{"n_layer": 14, "n_kv_head": 2, "head_dim": 32, "activation": "tanh_gelu", "norm": "layernorm", "norm_place": "pre", "bias": "all", "init_std_o": 0.0625, "lr_mult_up": 1.19, "lr_head": 0.00762, "doc_mask": true, "dataset": "wikipedia_en"}
Each number is 500 + 40 x the weight over its row's rms, rounded and kept within 0 to 999. Layers, rows and columns count from 0. Numbers have three digits each. The size before them is the row's rms in percent of the matrix's.

# up: layer 8 MLP up, 256x64, rms 0.173, rows 241-255, columns 0-63
# down: layer 8 MLP down (transposed), 256x64, rms 0.135, rows 241-255, columns 0-63
up241 090:418472446446563519552523458533583467444498496517516493565471559493496518459497469487542617513506507505537572522505508496486434475598451483464463459470462478482486491519491516540516532533457526
down241 087:556492522463457560438489529452455484524493531535519594579534411489478476491544490538393467530459513493482518516500480468508531533459555465496482454549488521537486555525474504514442437507540564
up242 109:542504468546487496510490424496513430578463502494549561554468504430538542500529522556573524505468513539557476586510513437496463494501517532430531541515527503478470426557499427480444516477508533
down242 116:470564475503483437455458488509475529532505512496505568495491455564520458583459463460463462481457580557521471499502462501519450492513548443556443549538513464492545540548487531438545510476405476
up243 087:517433525461413517474503525436453536521501488528521464472511462560502493472555526530595613481478533558507491554488582500528509558483449516533495472505495464435474417534510474510510479524528528
down243 083:529548481545474512557509550463499490505513582558544489490585516460526469463524400502451515384524491482419483523488525488526526489467536493518517500535502545514491499526460439479573477537420482
up244 094:499470479515552483516540528487500541480555460502434445526444604532510490517547572467446494467538522535528513478484532490501415453556481381546478540518519540481447495486472482507454555465491541
down244 092:493522494485533498470472516500482469475455498508528538500533420518534566553502498489492538507489623460520566412602529488502459486514555489508471418481447456527544520500580510463477513532502444
up245 114:536515528449556488555463471410496503519566414533522485464412473517579508517430481498559480501516507556485543535490499464475539473506489545562509471534570483478484495500518418538426543505485504
down245 131:502487496513531487549507470567414513460471487530429474417500460528453513468487500484425616524503580511501493439522578466460478472543487483478518486550461493512456475488540533548556491464447505
up246 099:441511610507505516491481488446506474525485443531423480507470502508520567465563524510474476560515499518483525559550509469564579514512511535489457431563413538428477502541496477528493448514547499
down246 102:509477519486407518466492565492431464504509528554579475453579508492410504504484539469505438531517500478453552540524540480474536454500524538450533414471508561539508509474522571532449476483453495
up247 118:490469558529491443506530481443517511488462530525558464525534484519507484519515446517543484509557515501550510520506523424544421481447498453509530509471525518463397481480557376516444586521502518
down247 124:526472433554449456451456506511530545476459533516515550483444453566423518537462500496571522484512525554493421477419571458459546534516516523529553498460504499504486495471496488554499439562440508
up248 100:528457486470462416511486540423531445490468524534490489572533499512575494436450540552457471481527496524515493566529442546528487518569459499527566523490496511501438494493457529520472561535421568
down248 096:483536504501501509530470476488425580566525424484497593514505440515510454516557488514433563457458547381536508504487475504505537517467531469432475428495524467543509488521506506459523506509563506
up249 112:518505492472489463517411499481481472579504477470441472504472524512481483565569545535553498548522543547497455506484532552527504584563481458488532410460530475550534438550462503509459436455455518
down249 105:503536525525481487470488518441466465432506429494502584506498435571534561552509470472472513460485440515491505479513489544496593531559522489528501559433521435522530460478490478426510590486530460
up250 078:486539482499521516530483502468486566469517497526464528573406469462517497389567484463495481484542548535546454501525450523522447533569485525458546501490454509526514542453446452507416513534429511
down250 082:470462498584470527438467471490513466563533559464515475455520489487523559559436525546505535417512492442477493524455535487550584510440500480545440486470539481509501438503517523551563452438507495
up251 104:449421440512505533488506501495488518493482521601468457432456574536490536481515612470488516534451540535469445520486505450579504435514447434517513508537469513531487459536520470515515502474485562
down251 099:434502507494487467553547490526541536538456497442544529411528512530499507567494504436528464518506571494496489454490487537493547439448403508517483541537520481458520487561500504481558457485387460
up252 088:490523520517568509592430469494499478534516570499475488565502520531518473520573561536466509524432557494507496486491481442506475496539477520533463488435473551473490412452462460437562483421532524
down252 089:466456480538442532514504438478512571485440517452500478540549560519479497554544471463546519511544500462519465451430605536479513495488499484470459427430503519528585525470501570521452487456478500
up253 113:495516537430514469527473504484506525420478476484458448483515552492570521472483508451490517485488524532521431581541504504516521439502478555551554411547555467495460504564512432538396530470510503
down253 113:499508507507452603491502464524543533530560526517491468499516453462415501524507485501539549441432548485522465417522468443528523487529450480506566482565512468548520448492431504475577444497537535
up254 103:496531514467469488528539528424474388460566451497527463520473542526543515460468444460564516571529551523447480539459489468534580512499469502529537505494528506478490482440494504500501493504599579
down254 091:517531562516450503408517476506513521496582437534488459482592484570523490502469486500447489429431482491489505474493555481493519588478452562528503526493495456538502504416572496479504511438502533
up255 094:556454550492520460510502449489423540568499496518454541514464452468522431473501553463518498513537502529510483561451528488544533511512506476555485482462496424468390436496463565440551552486481539
down255 104:525534526524545497482464480524537499468401463476532470483496515481529436509476501466572479474432588454490552425466418538473502557550546453548546506468502459530515480448478544456466444535521488